Weights of a small GPT-style language model, trained from scratch on English Wikipedia: vocabulary 554, a variant of Muon for these matrices.
Each number is 128 + 32 x the weight over its row's rms, rounded and kept within 0 to 255. Layers, rows and columns count from 0. The size above them is the row's rms in percent of the matrix's.

# layer 6 MLP gate, 448x160, rms 0.135, rows 114-128, columns 0-159
size [ 89  94 102 101 102  91 111  90 108 101  86 104  93 104 105]
[[118 118 208 148 179 157  80 164  98  72 113  75 134 106 139 169 157 134 143 137  93 155 149 126 150 184 115 135 119 116 128 159  86 141  92 145 192 172 152 170 151  93 140 156 138 112 110 123 178  90 120 174 149 113 128 146 183  85 147 104  89  98 132  85  89 109 180 175 146 137 113 155 148 168 149  92  87 132 134 105 158 121 142 103 113 154 119 102 168 110  87 162 112 112 121 155 113 199 121 144 119 177 171 132 146 123 211  77 130 145 143 110 157 139 135 124 217 122 154 115 123 135  53 177 165 124 175 124 125 115 109 113 122 149  70 164  97 107 124 159 161 169 127  87  86  71 100 137 136 132 103  74 122 194 106 164 100 168  83 141]
 [136 115 173 167 115 181  84 120 127 101 144 171 101 146 120 130  88 181  92 105  84 138 125 159  93  86 127 103 116 138 146 154 117 169  65 121 168 171 127  71 132 108  88 198 138 106  93 120  73 129  95 158  47  72 168 141  92 151 131 125 180  69 198  80 160 134 138  71 102 128 138  74 115 111 110 139  82 127 178 150  97 144 183 162 141 154 102 137 120 122  92 110 118 141 147 162 184 141  95  70  80 218  99 129 127 130 168 119 124 120 108  96 132 132 150 123 123 114  98 159 130 135 153 180 162 132 153 157 154 153 138 183 133  82 134 155 181 144 137  92 126 100 128  83 125 110 108 144 150 149 137 117 145 181  93  97 138 183 160  80]
 [140  69 106 146 119 130  75 106 139 143 124 174  48 165 177 131 159  65  90 166 150 167 131 149 131 132  90 155 150  64 117 142 173 133 143 134 125  53 160 150 125 160 182 166 180 140 163  99 164 174 119 101 134 147 122 134 131 146  97  83  82 141 127  74 153 117 140 136 157 104  82 122 141 170 153 155 174 121  86 134 108  81 124 161  85 138 183 147 161 118 143 157 103 187 161 128 128  77 123 188 133 142 101  95 150 150 149 102 184  97 152 153 172  97 170 149  79 170  96 132 116 165 127 101 115 119 145 165 119 146  74 132 138 148 121  53 172 164 122  67 104 110 166 144 176 122 127 164 104 147 152 135  50 105 130 107 162 166 149 109]
 [102  95 142 141  96 188 151 141 166 205 147  10 145 125 145 130 137 123 104 112 159 100 157 144 116 131 126 127 143 150 134 110 164 138 131 107  81  98 101 196 120 115  51 104 147 111 127 168  40 153 126 121  67  95 129 126 158 150 134 101 133  81 111 147 104 163 117 118 107  65 144 179 121 179 138 133 118 101 163 142 132 186 111 123 125 163 124  65 103  65 124 133 141 148 125 132 124  77 110 131 161 124  88 174 125 136 105  88 121 168 140 143 141 122  93  73 152 125 108 220  91  87 141 117 122 170  83 128 173 132 132 105  81 112 119  71 138 155 120 116 139  93  87  72 145 149  99  97 120 152 125 188 114 136 159 205 139 105 132 133]
 [116 189 217 143 119 134 155 139 155  93 109 106 129 128 112 137  78  94 139  97 176 118 109 144 110 124 120 141  89 132 114  88 138 141 162 127 162 167 136 104 161 117 114 133 125  85 175 128 125 138 148 200 168  52 116  20 186 178 153 105 174 117 151 133 114 105 104 141  67 136 113 149 166 158 149 143  43 145  98 182 145 169 141 121 174 127 163 152 107 154 122 153 167  81 125 134 182 150 156 123 114 151  93 177 137  65  91 151  82 137 127 105 119 155  93 158 149 121  88 178 158 129 148 115 127 166 155 136 171 107 148 115 161 125 138 170  99 128 126 125 136 168 178 137 114  76 191 131 144 190 132  66 113 138 109  95  86  95 124 145]
 [161 104 128 157 104 129 133 127 216 134  95 118 133 146  93 105 163 113 203 169 171 130 135 126 146 130 104 139 136 163  84 114  77 116 111  87 144 139 204 106 131 100 111 165 178 147 115 122  58 181 162 126 160 160  85 126 121 116 123 124  86 168 101  98 137 130 129 142 130  88  81 157 170 139 136 189 133 132 153  94 165  51 151 145 179 123 127 130 135 113 141 160 135 120  92 143  85 107 118 178 116 180 162 122 110 147 194  89 113  95 146  71 116 137 168 179 116 116 179  70  80  89 154 130 123 134 128 152 106  98  78 161 113 205 155  93 144 137 151  95 148 153 122 141 135 173 100 162  90 183 124 136  39  82 114 114  87 143 127 139]
 [165 104 144 110 168 133 139  92  64 203  88 101 178 145 128  82 103  89 105 153 170 115 172 102 151 158 124 128 120  96 166 106 191 155  89 111 151 136  93 128 123 132 171 124 121 130 133 168  98 183 139 148 160 136 104 189 131 162 217 137 124 123 116 160  95 143 114 166 127  99  87 174 115 113 112 102 116 109 119  62  57 136  96 115 100 103 155 156 124 143 119  91 109 165 123  99 189 121 145  91  99 119  81 180 121 102 103 115 107 165 118 118 109 213  88 139 128 146 136 169 120 150 161  99 128 134 116  83 128 123 194  99 165 196 113 150  74 117  92 104 156 175 148  95 154 148 147 154 183  63 150 101 104 145 133 159 146  91 133 187]
 [ 97 148 135 120 150  96  56 108 138 152 166 135  76 109 122 144 127 134 172 153 144 101 182 109  71 126 137  79  65 123 131  54 169 162 134 123 157 125 128  97  73  92  77 116 162 119 182 127 161 129  76 134 142 135 103 165 105 150 122 104 110 120 116 138 141 103 127 175 145 167 108 162  89 166 150 104 126 136 143 155 133 187 174 156 122 120 138  85 168 152 166  98  94 135 159 123 120 207 124 141 139 110 145 106 111  89 154 166 109 149 160 133 126  75 150 188 134 119 168 123 148  55 142 109 100 124 107 146  96 103 125 143 102 158 108  80 177 137 155 110 204 159 137 118 106  89  68 118 105 146 187  82 152 139  85 161  79 129  22 156]
 [137 117 121 146 116 116 165  68 190 132 153  83 111 127 168 124  89 206  95 162 123 177 116 125 126 134  67  99  81 133 178 128  62 172 116 110 164 134 166 102 183 153  96 169 110  63  68 136 133 196 146  66  88 150 137  88 150 124 216 119 163 132 125 112  80  67 124 112 120 195 119 100 107 141 148 131 114 149 109  92 119 137  94 163  94 117 122  84 198 213 142 113 120 129 118 180 162  93 123 151 134 106 124  92  91 142 155  93 146 115 150 132 133 158 151 127 109 119 119 144 131 111 107 116 143 133 113  87 181 115 149 197 180  95  92 101 106 151  93  78 187 144 139 139 108 147 124 126 155 117 136 120 102  82 125 154 103 113  98 119]
 [162 185  96 139 110 114 105 156 156 118  76  93 123 142 164 150  88 139 191 157 177 188 146  78  79 157 132 127 128 158 135 149 158 123  85 209 105 139 128 117 117 167  77 138  83 127 145 144 109  95 103 114 151 128  72 154 115  98 186  93 112 144  84 130 161  83  81 102  98 102 131  60 151 166 147 132 107 154 158 161  70 187 111 119 167 162 117  94  97 198 112 101 106 119 116 187  90  60 109  92  85 108 137  84  65 108 115 137 130  85 153 122 106 112 138 119 146 121 143 121 161 116 170 152 133 108 121 123 101 196  82 120 106  88 150 128 111 166  84 143 158 110 103 148 108 166 124 156  91 148 170 138 124 142 158 176  66  86 164 143]
 [144 122  85 143 176 118 126 148 119 119 112  66 145 138 133 121 137 124 169 140 122 120 158  74  81 129 168  96 102 120 127 176  45 122  37 123 116  92 107 159 114 123 149 180 116 155  85 166 143 130 134 115 168 144 103 129  69 167 186 100 182 110 175  88 118 135 127 107 137 163  57  82 170 112 161 123 189 106 127 179  93 156 126 104 223 145 182 101 131 175  92 102 160 117 154 102 111 169 159 190 102 169 118 144 125  81 148 168 135 169 180  90 136  99 117 116  92 123  92 169 136 116 110 161  98 149 122 111  87 113 122  92 139 124 142 168  75 166 134 147 127 127 138 106 169 147  94 121 106 185  78 149 145 134 187 128 157 117 108 105]
 [133  92 131 143 137  88 114 131 117 173  75 154 134 111 163 111 148 116 119 147  89 100 158 106 176 131  95 166 141  85  70 176 194 113  99 106 153 172 181 140 153 122 119 180 108 137 103 120 145  92  82 141  78 113 128  82 107 192  53 125 104 139 139 134 154 157  88 131  33 131 150 113 147 142  95 166 138 132 107 104  62  63  75 135 213 131 178 128 120 158 131 153 119 127 126 117 138  72 158 120 109 212 164 128  54 119 161 140 167  56 134 144 123 148 108 107  57 174 123 117 105 139 137 153  99 155 121 151  76 122 174 102 185 109 139 131 131 117 138 132 137  94  94 134 122 141 147 115 179 132  76  85 137 121 111 132 112 144 142 141]
 [ 88 149  98 157 119 123 197 121 170 102 135  70  87  80  98 149 157 148 133 113 146 148 104 134 130  82 121 117 186 114 160 131  71 116  71 105 165  99 125  89 117 155 100 143  99 146 167 105  76 112 133 126 142  96 115 159 149 150  80 112 125 169 154 174 126  84 145 173  92 159 163 169 121  95 151  65  84 102 125 121 100 155 143 157 176  53 142  81 118  97 192 154 153 177 121 172 162 152 141 111 104 133 119 141 159 120  95 132 117 176 106 105  83 135 181 103  66  94 157 128 101 172 168 127 123 179 153 139  91 162 176  66 150  68 101 103 149 152 165 139  65 120 122 167 112 137 133 109 121  98 120 111 115 138  70  50 112 158 107 107]
 [152 169 163 154 169 175 103 126  93 129 116 127 225  93 125 205 151 115 148  86 155  96 147 145 122 117 155 114 104  39 110 106 152 111 137 117 134  66 120 155 143  81 120 102 153 116 137 141 138 179  63 179 133 159 115 128 165 175 102 141 125  93 136 187 154 211 175 101 140 177 118 169 158 100 134 179 139 144 149 139 130 182 100 154 112 106  99 132  84 174 169 172 192  87 138  89 151 160  98 143 149  60 126 146 126 123 118 153 153 155 110  82 108 124 119 159 101 123 168 100  95 167 143 151 155 138 163 112 115  73 157 162 166 139 183 131  80 113 142  94 181 155 140  87  84 119 101 166 103 122  95 158 149 127 147 121 132  94 132 120]
 [125  84 130 113 190  81 155 126  91 117 119 127 157  86  85 160 102 168 173  94 235  94 165 110 151  90 110 140 146 131  98  95 111 132  74 102 143 157 120  93 109  70 189  76 137 123 118  77 145 154 136  89  89  76  65 165  83 168 151 130 151 116 115 116  96 119 157 109 166 174 117 141 103 106 173 200  95  93 106 133 101  68 127  90  80 127 127 138  95 160  90 150 101 153 163 125 172 111  69  99 134 120  94  99  76  89 135 129  97 127 115 129 177 151 119 123 188 123 119 134 115 224 135 126 166 122 102 117 163  93 138 129 186  45 131 135 162  97  88 133 116  99 139 146 157 130 147 127 155 135 125 146 132 143 144 137 139 109 129 101]]
# layer 6 MLP up, 448x160, rms 0.137, rows 114-127, columns 0-159
size [ 91  94 107  97 101  90 111  90 114 102  91  88  91 103]
[[ 91 130 164  88 173  74 173 130 101 128  82 115 161 181  22 130 181  76 136  72  83 125 165 135 173 148 183 159 176 141  90 146 185 158  78 182  98 109 131 121  93 102 158 121 127 176 141 171 130 118 154 180 107 116 177  78 156 134 149 152  94  91 156 118 139 199 118 130 185  88  89 147 147 114 107 118 102 128 101 100 156 149 132  71 114 121 137 120 156 141 108 107  83 154 151 130 109 146 124 103 127 116 112  86 131  86 129 118 135 134 164 133 163  99 104 122 134 130  74 173 166  92 159 109 138 141 129 174 119 137 168 124 131 147  94 104 178 103 125  77 107 117 179 145  69 103  96 173 132 165 132 134 171  50  90 123  91 121 149 145]
 [150  94 144 139 167 133 100  81  91 129 134 125 117 114 126 115 159 109 107 108  46 130  81  76  41  90 185 136 143 139 161 126 134 111 146 174 115  85 145  93 109  36  85 194 163 136 143 166  79 122  62  82 118  89 137  65 160 128 182 170 162  96 116 125 159 110 135 142 109 118 105 159 132 112 108 112  68 130 156 107 169 147 142  98 116 105 148 139 126 155 148  87  72 200 121 152 180 151 131 116 161  95 130 150 105 159 109 110 131 162 141 155 146 141 114 130 101  68 113 194 168 137  71 148 142 134 173 177 152 149 162 104 153  83  97 122 126 168  98 112  85 115 100 132 134 100 103  84  70 121 115 109 174 105 127  74 105 116 136 107]
 [183 127 121  36 157 121  70 148 146 205 137 126 144 118 196 195 124 174 163  87 150 157 122 106 118 123 122 106 138 134 121 202 155 179 152  75 104 109 110  95  91 144 171  94 136  84 123 159  62 157 153 138 135 177 118 150 164 113  81 127  97  94  76 122  73 119  75  74 154 124 108 146 148 167 163 159 122 152 131 141 154 124 136  76  50 134  89 171 125 118 137 173 145 157 142 128  94  88 112 110 144 114 136 119 157  90 104 146 199 103 133 104  82  97 150 143 117 163 153 128  90 145 120 148 174 125 172 167 187 166 138 123 143 132 100 153 125 101 120  97 158 151 130  58 131 123  61 160 125 108 109  97 116 138 156 101 106 148 125  95]
 [132 138 117 125 161  95 133  97 147 170 150 174 174 146 104 133  86  90 121 121 127  55 180 109 124 144 152 108 162 151 161 110 132 102  86 123 118 156 149 147 161 115 142 177 104 149  75 215 110 178 131 125 128  82 166 138 162 106 108 128  89 167 153 110 107 156 139 113 104 153 103 165 159 123 133 125 158  86 108  87  95  82 117  95 167 106 152 166 140 128 182 107 135 136 129 103 160 107 170  94 183 137 155 142 152  97  59 149 154 112 120 167 156 193 180 177 114 148 127  97 119  58 151 197 149 142  56 160 110 114 171 151 119 108 167  91 174 137 130 135 108 124 120 106  95 116 139 116 103 141 130 189 164 197 210 183 134 151 165 170]
 [127 125 115 196 131  84 150  65 117 150 115 198 153 108 102  89 107 181 117 112 181  98 112  81 133 137  90  93 119  94 134 129 101  86 179 133  90 138 146 130 102 104 157 136 102 114 123 135 150 104  97 142 138 137 159  99 170 175 160 102 165 108  78 112 134 134 136 173  89 185  99 115 120 182 151 176  85 161 116 181 155 118 202 163 160 124 174  75  87 163 144 127 185  83 106 151 182 175  93 143 150 135  98 119 191 122  67 109  99 103 111  88  97 176 147 163 114 148  89 108 119  67 150 131 176 112 107 129 127  93 114 129 127 109 143 136  83 168 191 104 123 119 182 136 136 115 156 107  95  75  88 140 170 140 164 100 115 167  83 141]
 [ 88 100 211 166 153  53 172 167  61 116 127  88 156  91  75 124  85  86 168  98 148 137 155 166 198 114  94 126 160 126 169 116  98 128 145  65 155 116 165 104 157 128 103 126 135 124 158  92 117 125 168  64 110 125 103 134 123  84 113 126 138 112 139 154  77 149 187 145 116 109 129  90 132  98  82 150 162 147  91 127 135 102  74 156 191 188 120 143 192 111 126  76  83 146 103 127 118 123 150 126 100  61 107 167 156 138 173 143 131 131 128 101 145 153 220 131 138 125 115 161 117 137 118 123 116 131  68 138  79 130  83 147 141  90 138 109 165 126  95 136 138 175  84 113 186 123 134 132 107 160 123 157  80 162 135 119  76 112  86 151]
 [143 142 158  98  82 124 143 111  83 102 169 138 108 122 151 130 133 105  83 108 137 123 159 162 139  61 190 138 130 138  70 201 139 141 132  46 116  99 174  82 196 123  99 150 116 141 198 184 114 127 155 142 134 142 118  96 125  80 124  93  80 147 117  97 172 140 118  93 162 145 142  56  98 215 100 183 116 142  74 117 108 106 139 123 152 122 147 149 151  79 138 123 119  71 122 139 121  80 117 114 168 110  84 131 126 106 113 186 174 133 169 121  75 156 113 108 141 115 133  95 106 199  73 109 161 159 106 121 136 148 102  94 154 116  90 134 141  68  91 154 129  76 190 166 128 135 117 124 117 129 116  96 155 102 139  54 126 140 135 162]
 [ 88 146 163 158 126 102 152 146  85 172  85  55 115 147 156 184 198 122 182  97 144  92 161 101 100 125  47  98 135 112 123 127 132  71 121 178 109 130 172  79  81 112 157 167 115 111 172 125 124  61  89 113 139 160 107 100 180 129  96 115 158 105 100 132 160 127 150 189 153 159 143 141  68 199  96 127 159  91  87 122 111 112 117 116 145 141 108 103 147 124 137  78 174 184 131 121 147 118 108 103 102 137 171 140 133 125 128 155  99 157  93 166 164 100 159 120 147 158 149 128  69 145 139 172  84  67 110 130 186 128 121 151 137 127 170 150 140 134 191 114 138 163 135 133 106  49  84 130 161 105 175 114 184 130 114 137 112 141  69 134]
 [133 184  93  87 101 193 111  91 113 149 109  38 163  73 166 140 101  27 138 119 117 135 179 109 106 126 122  93 200  98 146 117 143 141 104 110  95 173  82  98 136 156 127 100  77 118 109 104 141 130 169 163  98 146 129 155 161 158 120 131  94 136 105  71 165 190 160 120 147 156 135 162 141  86 165 137  92 162 142 171 187 160 136 107 134 179 117 151  88 164 204 168 130 113 109 127 142 150 134 122 123 114  67 120 150 121 106 111 116  95 103  70 134 103 122 117 129 104 111  84 164 131  67 121 161 117  66 125 139  93 141 175 118 102  91  96  96  76 164  89 130 155 150 127 108 104 105  91 127 165 157 157 103 105 110 144  83  87 170 142]
 [122 107 172 134 113 135 146 114 181 105 117 100 144 134 124 141 142 126 145 114 121 149 142  99 125 171 115 177 102  94 101 113 161 114 105  87 108 117 128 100 134  91 200  79 132  54 136 170  78 128 150 115 127 130 129 151 116 150 151 114 120 107 154 146 153 162 144 101  69 119 166 111 133 104  90 134 115 110 164 152 127 156 106 114 164 145 136 133 148   4 169 135 148 123  80  97 119 139 168 136  91 111  30  78 119  80 203  88 112 160 173  84  84  77 116 165 101 115  89 165 189 154 104  82 129 104 177  77  74 121 152  52 138 156 154 165  74 103 103 138 145 175 121 142 140 107 163  97  84 107 148 129 122 142 102 175 152 114 127 140]
 [145 185 101 213 133 119 106 166 126 146 137  87 182 161 129 173 124 119 140 148 153 112 107  81  79  94 147 136 111 130 107 122  92  86 126 164 144  99 103 141  98 160  99 161 117 137  68 125 134 167 114 144 126 160 113 171 133 154 199 155 103 115 108 119  75 123  88  89 185 114 147 101 144 119  92 152 147 193 134 115 107 110 120 117 197  91  97 100  92 143 107 158 132 130  93 134 169  72  76 151  69 158 149 106 129 171  95  37 145 125 114 100 147 126 147  83 118 147 169 145 148 100 164 122 130 150  94 109 173  99 134 103 132 115 144 155 126 151 129 124 118 163 110  92 137 157  92 217  40 150 150 108  50 158 189 138 126 112  84 133]
 [111 127 157 127 126 211 159 141 117 126 114 127 172 141 110 167 133 116 138 105 144 176 134  99 129  94 146 123 137 174 177 114 142  67 136 117  96 117  80 108  97 124 142 182  52 167 135 127  60 168 106  62 118 146 156 113 105 112  70 132 135 168 134 118  88 141 122  88 148 142  77 132 156 177 109  43 112  86  91 138 183 147 169 195 136  83 170 149  99 143 145  88 134  81  95 134 191  86 152 112  94 119 114 148 131 149 123 143 106 145  77  84 115  97 112 140 141  97 133 115 133 188 114 151 134 148 103  60 170 118 146 116 130 155 135 123  58 161 140 131  88 154 145 131 132 160 162 129 184 167 114 137 138 156  33 116 169  88 135 162]
 [148  98 177 141 114 114 130 136 153 119 110  90 108 187 103  91 116 172 147 108  95 132 133 130  96 119 119 116 126 196 111  67  63 106 172 194 124 152 127 148  70 135 118 131 122 113 109  80 166 114 141 146 148 143  96 166 110 150 136  70 171  87 168 125  52 130 189 113 163 100 155  98 157 148 150 160 167 119  59 157  99 153 186 147  76 105  90 148  69 166 103  83  98 151 101 116 168 127 133 172 121 150 167 141 107 173 149  95  45  90 187 135 118 121  84 187  95 157  90 115 125 106 132 103  90 123 153 116 190 150 118  88  68 174 160 156 143 123 128 121 123 161 166 115 126 129 173 122  87 148 140  98 147  90 168 150 132 116 150 111]
 [130 117  90 197 170 131 146 117  96 123 195 113  88 181 168 128 146 104 161 155 104 149  99 138 139  98 162 111  59  76 104 177 150 132  86 136 113 183 130 104 123 154  91 103 125 143 121 197 101 131 101  61 163 112 173 138 130 158 102  76 141 164  96 132 155 127 120 108  99 132  48 107 109 101  87 131 134 100  93 129  92 110 164 104 119 103 152 112 179 107 180 107 111 163 121 175 151  58 145  97 100 184 112  86 122 107 137  79  88 115 137 149 153 161 140 121  94 149 104 195 165  75 108 149 208 133 151 150 163 131 135 112  67 144 131 135 101 114 132 225 117 116 120 123 141 123 140 100  56  87 115 136 113 105 129 108  94 144 159 119]]
# layer 6 MLP down (transposed), 448x160, rms 0.0456, rows 114-127, columns 0-159
size [ 94  99 108 100 112  87 107  88 107 103  91  96  95 105]
[[141 113 112 151 116 136 106  63  77 130 164  99 116 123 146 104 161 172 132 156 146 178  98 115 155 137 112 146 175 140 166 140 127 124 121 139 169 152  98 120 149 135 124  81  60 163 146  99  41 186 136 122  67 115 102 121 119 120 136 170 165 121 128 205 138 151 110 115 144 123 123 139 125 113 125 141  91 133 216 127 142 122 154 212 128  85 100 107 161 136 176 153 170 148 110 110 114  89 155  82 180 150 142 176 159 112  85 151 114 120 166 138 198  80 145 142 116 111  86 102 198 195 151  88 150 170 147 139  69 139 142 131  97 122 122 138  89 149  84 137 105 182 191 110 125  95 131 161 165 138  79 108 144 106 121  72 147 174 163 100]
 [100 100  63 160 121  66 140  77 153 124 113 118 154 109  77 130 138 168  64 173 191 128  84  98 132  82 141 137  88 126 146 134  96 131 101  97 107 183 167 113 135 106 101 141 136 142 153 146 196 149 186 179 113 115 113 149 157  61 156 115 191 130 126 129 153 160 164 145  89 168 123 103  91  81 121 116 104 133 123  74 142 119 116 167 150 146 129  92 199 125 135 161 106  74 127 141 159  86  67  85 150 185 138 118 135  76  87 152 145 139 160 171 109 122 112 133 100 144 107 129 147 160 110  73 133 145 103 137 145 130 140 111 147 113 105 174 180 143  80 138 164 119 120  90 186 128  92 155  98 153  85  48 110 103 128  78 129 150 110 204]
 [180 138 102 128  89  88  92 137 125 161 117 154 126 144 126 118 129 169 130  58 115 158 146 154 158 107 152 139  62 124 119 136 130 143 107 165  83 102 112  90 134 150 135 139 125 196 162 184 145 132 149 159 124 155 112 125 166 117 166 123  91 112 131 134  53 178 129 121 114 139 114 156 117 174 201 187  80 110 155 103 189 168 103 125 102 174 149  96 118  97 153 136  79  80 101 149 146  96 151 170 145  94 175 124 149 108 109  55 154  75 123 112 122  91  85 132 144 134 102  96 154 121 103 126 116 216 115 131 106 151 160 138  99  56 130 106 113 105 146  92  98 110 163  27  99  98 106  95 107 142  52 122 103 153 106 104 127 188 157 123]
 [146 120 136 118 115  54 125 106 108 162 157  59 142 115  98 160 184 114 164 148 157  80 143 130 113 113 161 143 108 123  72 173 116 148 114  97 140 189 117 120 121 124 161 132 103 163 186  79  80 152 128  85  91  60 127  87  77 141 136 167 114 105 120 136  87 168 104 104 123 114 112 143 172  89 165 106  99 131  96 100  97 160 139 173 159 157 137 155 158 127 132 110 132 130 131 134 124 100 101 100 109 127 103  60 135 152  95  93 149  22 154  99 139  99 119 149 126  94 125 159 172  95 165 139 127 139 160 165 152  99  94  68 123  68 170 115  84 127 122  61 112 131 137 160 139 113 139  96  68 101 126  47 161 192 104  96 122 151 191 111]
 [ 94 148 149 164 203  54 188 117 153 154 160 222  84 109 108 153 116 125  94 246  80 106 101 167 131 129  83 107 119 102 212 122 152 102 162 137  72 124 136 136 133 150 205 124  53 180 132 160 106 153 130 141 106 189 118 120 169 137  75  87 142 149 127 128  82 179 139 112 117 147 156  79  83 117 129 173 155 120 126  91 128 168  98 111 129 111 124 111 138 145 151 177 148 129 108  97 115 122 109  80 142 152 153 122 133 131 129 124 110  91 161  91 166  88  91 146 161 145 128  91 157 138 141 105  75 124 147 116 131 132 141 132 130 149 119  65 137  81 111  96 128 135 145 113 119 132 134  99  72 109 115 162 162 132 103  87 159 129  78 104]
 [ 78 186 106 162  89 137 137 115 154 132 123 103 129 158 191 136 166 126 158 143 138 146 160 140  88  66 162 159 138 106 138 124 148 139 154 134 121 122 116 108 121  90 141 146  20 170  94 148 122  95 126 158 140 169 126 136 160  89 148 125  75 154  91  92  96  99  96  93  61 133 156 198 115 131 136 167 141 125 118 132 130 156 142  77 169 170 124  91  94 146 169  68 120  87 207 149  74 101  81 120 113  97 104  73 159  68 146 163 107 169  92 123 168 117 113 108  71  79 143 141 140 145 137 166 115 165 178  76 156 131 140 101 103 144 140 112 119 128  81  76 102 128 165 139 127  92 104  78 151 147 175  94 189 133 136 153 177 157 111 130]
 [105  91 147 166 134 142 124  96 101 107 159 163 141  84  84 138  92 184 119 128 164 120 159 130 115 143  74 130 134 140  98  91 112 119 106 164 138 112 158 170 155 112 125 153 138 101 111  88 158 136 128 128 120 179 159 196 145 115  78 130 143 159 109 171 159 183 165 104 140 115 136 116 136  18 151  97 146 165 129 137 135 139  77  94 133 142 100 162 130 138 207 153 170 162 123  96 167 140  77 198 124  93 163  75 106  88 196 117 115 164 102  65 116 122  68  85 115 134 110 100  66 126  99 140 137 126  50 154 154 146  93 172  94 106 160 139  97  47 140 146 122 186 110 114 102 131 135 103 115 111 134 108 128  90 120 164  97 148 109  74]
 [110 100 125 206 141 113 156 134 124 105 154  99 113 122 149 109 120 110 149 163  92 130 102 148 221  90  57 131 176 121 120 142 105 113 129 102 155 144 156 184 124 116 162 129 108 135 174 131 115  84 162 116 100 150 146 134 127 133  85  75 100 146 143 118 140 123 147  66 189 131 144 116 127 178 136  65 125 140  89 145 173 107 142 218 165 142  78 165 181 163  93 141 129 191 104 162 118 134 110 154 207 114 125  61 143 117 177 129 126 158 123 110 100 128  92  62 125 201 150 137 116 132 149 108 163 101 170 126 133 133 146  55 202 167 165 155 111 136 176 112 125 128  79 146 112 115 161 123 170 141 108 150 125 151 134 145  96  93 189 128]
 [147 115 119 136 136 136  89 143 129 137 138 129 161 100 174 173 130 151 160 152 191 109 145 119 163 126 126  82  88 117 122 125  73 156 116 166 121  83 175  79 154 142 144 154 118  59  78 162 208 116 125 147 153  84 129 100 167 102  87 141 117 136 171 164 106 108 126  68 144  76 119 147 146 153 138 141 131 151 161  30 101 130 165 109 107 171 106 100 164 155 114 146 108  99 113  96 103  70 101  71 121 119  86 131 106 178 108 121 139 184 117 156  92 109 173 161 113 172 181 122 144 150 169 159 125 148 106  90  79 185 139 118 164 108  76 125  61  99 125 153 109 123 120 145 145  85 147 114 160 104  57 190 147 143  98 153 122  72 107  77]
 [101 104 115 120 133 146 148  93 100 139 110 127 144 101 140 122  71 173 182 124 164 169 128 149  65  98 174 128 145 139 161 116 103 198 162  97  76 127 115  85 227 112 124 109 112 137 126 166 119 175 142 117 116 175 116 153  86  83 163 142 186 149  77  62  85 135 114 134 155  78 189  81 146 173 192 129 174  79 144 112 113  86 127 123 140 117  91  82 153 155 134 128  83 127  87  87 129  92  71 102 150 126 150  99  86 150  98 133 124 109  94 142 163 107 108  79  98 110  95 115 110 167 114  91 106 168 136 134  98 114 134 106 151 138  97  96 124 118 126 163 146 162 147 110 113 155 104 180 132 150 150 183  84 103 136  94 121 160 210 189]
 [147 179 147 147 158 170 122  72 102  75 145  87  92  57 104 116 119 154 128 155 145  87 165 121 139 105 130 186 181 130 126 179 156  80 129 124 112 182 105 126 143 141 119 193 140  93 131 136 105 158 111 141 116 109 116 146 130 131 135 133 127 111 131 155  91  86 161 115 141  75 154  36 143 167 122  77 105 170 129 142 113 117 133  93  71 122 116 143  69 135 127 195 138 137 171 147 118  82 152 200  95 117 125 131  97 161 101 114 123 102 158 169 116 127 121 115 114 127 190 140  72 115  95  90 161  83 106 163 107 204  86 106 117 105 170  63 198 121 132 140 182 115 127 113 123 107 169  97  68 142  82  98 137 150  57 157 132 108 152 119]
 [118  89 159 108 178 117  93  93 118  75 113  99 101 112 103 156  87 101 112 168 145 136 179 113 182 125 107 149 110 131  64 138 136 108 102 105 132  77 148 180 121 134 164 125 107 142  99  97 171 152  60 115 110 123 148 127 150  94 135 101 131 137 116 120  67  96 167 132 105 204  63 124 122 156 158 145  95  62 127  79 121 104 140 107 169 148 111 126 141  42 129 130 187  60 132 144 165 164 151  46 152 176 162 111 129 117 136 119 183 168 161  89  87 143 107 128 140 126 144 183 164 134  70 145 163 118 100 232 153 127 151 155 110 172 121 129 166 151 105 167 143 178 105 108  92 119 155 114  87 129 116 155 138  92 152 111 138  99 141 129]
 [144 148  93 166 110 124 145  74  50 112 129 143 141 192 120  86 134 159 108 130 125 177 160  77 133 108 126  94 129 141 120 120  91 110  99 151 194 166 188 124 127 148 121 108  65 128 120  89  88 119 141  93 121 128 183 153 130 101 166 138  90 130 174 105  88 158 123 123 133  57 176 102 175 137 185 142 111  64 100 155 187 159  64 144 141 149 167  92 120 110 191 129  99  92 112 123 108 139 101 124  85 104  77 154 198 148 149 111 134 145 120  96 118 112 133 113 121  85 146 161 171 123 185 110 174 120 122 163 123 138 118 186 177 100 109  76 173 145 148 109  87 147 172 131 174 135 103 152 139 139 145 212 138 168 153 132 118 134 116  62]
 [102 141 156 138  83 119 170 159 143 109 121 119 141 138 127  94 140  82 102  77  88 115  79 129 125 173  78 142 153  91 132 180 167 102 157 102 134 154 131 119 117  96 127  84  99 134 132  95 113  73  98 151  83 123 105 110 221  96 164  86 117 129  89  93 124 184 131 186 133 211 143 136 141 127  95 143 111 166 135 140 188  96 101 156  82  99 154 125 164 125 188 142 118  81 102 138 206 140 126 105  78  87 178 184 202  91 137 100 102 125 133 170 166 167 139 158 111 112 123 134 105 105  95 129 126 103 121 105 124 150 178 116  99 154 129  51 112 139 146 103 151 116  70 176 147 158 130  84 144 196 127 119 115  68 125 146 123 133  78 107]]